Each number is 500 + 40 x the weight over its row's rms, rounded and kept within 0 to 999. Layers, rows and columns count from 0. Numbers have three digits each. The size before them is the row's rms in percent of the matrix's.

# layer 2 MLP up, 1024x256, rms 0.263, rows 786-796, columns 128-255
101:510506487561444535495488526508486480496511525468586545442431605525542528518423565440506472470461522517487581473488530524503456506463530527565504558531409449447549484444537458522565510522463506541490436545517530515550472475547521499452497429489496520561513487530532511608459542503492475446546536506524568490451565578542422547552520458505482539473501533497516394465523531455476543517510
105:424504524454439518487484567448512455396444459561560464477410570489525501513516434464517495550508492453433531553489529450518471484504492463528487529494473478499513464509542541514518537467482542505532534541562463516492580518536532502471419568493539548514490593493446442477401494524504478553474489511479466503518448494530487487569538448505515486448536452509518482516563485515410448540548
102:418504544528525484498461417507517579473491526462499485478533466532563469507468413489537558484500481495543447475484521504502515474435555444498503536541513523457470577562541436437482496461462466575522498512506440546498551545457574504502467525511481555508413495513549395491515494589555464479468502470451497548505480493528438453567501461546556514453583510547494550486576525455468469443527
107:510493470458515571492482488440541500472499518502429535484528584536557544481456448491502484480515554439453427432463512424484495478486453470525469519563451468553541560497530473482523480479516458522542473486521500497547459512552451537540485492531517597466452513458592423537460497553449513531446494493472511450441530584548524525467517485543461470527486523585508475522501488432541486536464
118:511463496487442499531506499514494460569501509486478469533446513469540456501565484450466469534403514456529457491531531569523529513465499524559459524443457533444497508432536518501521466523537481565518467477451467491549539476423504533570465609472540510539420461545500478515468456481439485482483480551457440499510408539540603519439564517518486504482523543523500484498523468485529534541575
096:491547532467516560473535438429412495504523473516468494501489544490480530430462441547482470466463468424462498503449551480481536474510561538494568520496485494497579456479460481561505421493423509524436495468573541466521462517549486511510528594432537431455526512425526413485510543500481449473496545520487535479578468504540499509540447510445544534492456466476496507486575528488600454487524
105:484496558431483528496596526546515426549399524538468510489549457503485558482519511440490533497531478484525510494513489520537533480378542553490482465508473475506453531529591479483497513484480527456478500506487475615486592452427558495577472581442474549478483491545545533558515464564502516430443514478514437522519435476491547448538509523525466547557491556489450437484499475518528535453558
096:505464449492454481507444471492529495555517510442466485500484465526438586540460446446486566478541497555476475450506546534530448558435502482594565570426522481477483490528566502505478525461455502464562539540473477448444518479477563574517546552550542509530494491504529505506467484526449508543470570473518526566539463501550476429505494494523560516473411509437498550488561453457466411497495
101:528536496519484529551462496476595460487452512537600527466549528461472491530442436512468540478519536437473460477517500522459495571483508447466496543496443507555568460472462556434538488494489512475443519519495509514540584498520509509502502483429591569520567493563491490527538519528402478434470477541532475431487422538442429505537471499449535509496570518478432519493514484539480531488466
096:492453460506500473444513524482518465499509457413448535474477513482452465492549485443502435532599501502456498547473448537419521414477517493451481597479488544540497525534477516521549482511525531607500475546521498483602519408498458565539509519499504535539510467540514527556495502527499487544455498554534452499572507459473530467483505536468486452501522514490509504519531489500433548548507
097:514504511490531441512501553530473508491538524523542452560522544587502529462480523479534484419543469533466479566503511493557474492534493428466486515609517474527565462482503475489500510485515470541467538428463511529553534496458484471483513518459510557548498509478511490547521480442499527507500542475475527472417532532480488360461534476595464542527484459503460495513514501493448517536384
# layer 2 MLP down (transposed), 1024x256, rms 0.192, rows 786-796, columns 128-255
101:428577440573456520605573494472447434557528431490521478524522508454514507555458462453544509472487552575532483481491558455521517514466503496470504538444510492461463474475490500500457546485525518498516479495561510475421522505508485516606532480505496556550555492484486483539529489436498457512496479496410506434561546519508459550558512401449514494529429467423505433465520479520541594494430
094:547499459455531442454447492537501501501484585435526553517522526512478453493523478501523512524477623546486509483542433507450484462552500517528455494468555489572513500462457540476511479450529476492448461528427517463512513423512578496541491401513474503466477475439491529496520488457480475422472536436504560563520518530433536535458496486468483581550554496445500535490436499534519480479507
102:404519494458484532471489486531493472553487455546486449499478496480477528454516517555458461479487539455500469499495486515545529477569541535540593533445547472456506519491459454429493508481512490511541539457423501485491462512571507504505440506524488454417551494427479511455544554530517532510607457478477479529527466444469516508491511536396491532547423514471492470482435475480440570549586
102:485475525583514462450508551549545459562596516536566496425480495489520516483507550527475541465509428537538523434601528559516534534458372434524448491453538473540527486467477474531412442500487429485562422466536478427553516491505526518524471480467453454513542505476547511459505452504471534458501530536499529435460486474451435555464492507481508517524436552527528519499479505497553529477499
122:455498454554570497497527458602496477451493497473523460549517531546549547477498475485438486535503578482561484525513538445479545524506468470471525453528472466532542483501501440431513552418506514439458532473495523494487554578521491482494510516471455486535500483491492515608465480528492536489477441469531491539573529548463476543474489527600495516456541516479433513476564490464543551501450
097:553434524487503440563506505543506542467487532478467455465521569522506525485485464555477513527505532521564609503483588491494504451528508456509550507514507575533478480571518463502622513457548491583550521451544535517521502528558432501479513492453546550517528545472526506520522427515474490462527496433507513524422582479519522496503511421493472534478573560458536515506487476495473516525443
107:618502589517426491466512486495447556460544567520480444444525479504438529485504490480398479536515498499473443545502483465485482574554525553483521490492519505463531502496515484499507461512450476502513498470502521481434442582514443535413556469531570496482523462466520512444522472555544520493506441528554436502411455498437452496495482454505440420446497467495471480485495551459494448516473
103:518490513471440481521530517488461575497507493514497517450518519448485564452506545508556487498490561369404500546529515493436480504432552574562492509558534541509514469501486562483464501547537480567552509508541489392531511528476369498520468477531514424466486485439489548492498521569530489608520512436446514498480482441507460504473564440469474503512483472430511490457499491540527471506439
105:573565514540563504448477473429446536528554517465493494483473529453466492555473521451530489489439474477500528386529456464522514514588534492574574490471495455433488498558515456505504504517461480429569553474452525472510510477530467490517509466454510484531514505474455519485518495501544461546544496541495462485510537487507489568450539470485510498516473526543443571582487443479471482474533
101:529473541471503522525553549471512530420491554474564458485491476557483517520461463470503544541523458442447493509568463493454498549484531476464531497468481503502522542503493512553584509470513453488606498584454488528517472541572493361444581481483515515477406508484508512461420520522496475489477496473520433482512509517489451484503397497446525445464480506557486389527528482477407402463468
099:498454494534478496550576493470534510588471454484483468486434430553514501517485520435488478459479469560476513512440483406522438551527512481481453488563539445507537488566594471486521482408420494451485491510482515456477501506504486484490493524502558479476532528494489508508529416523530521453559455477505521532511377443525546500539582473453490490480519436494535481524488449453521490459439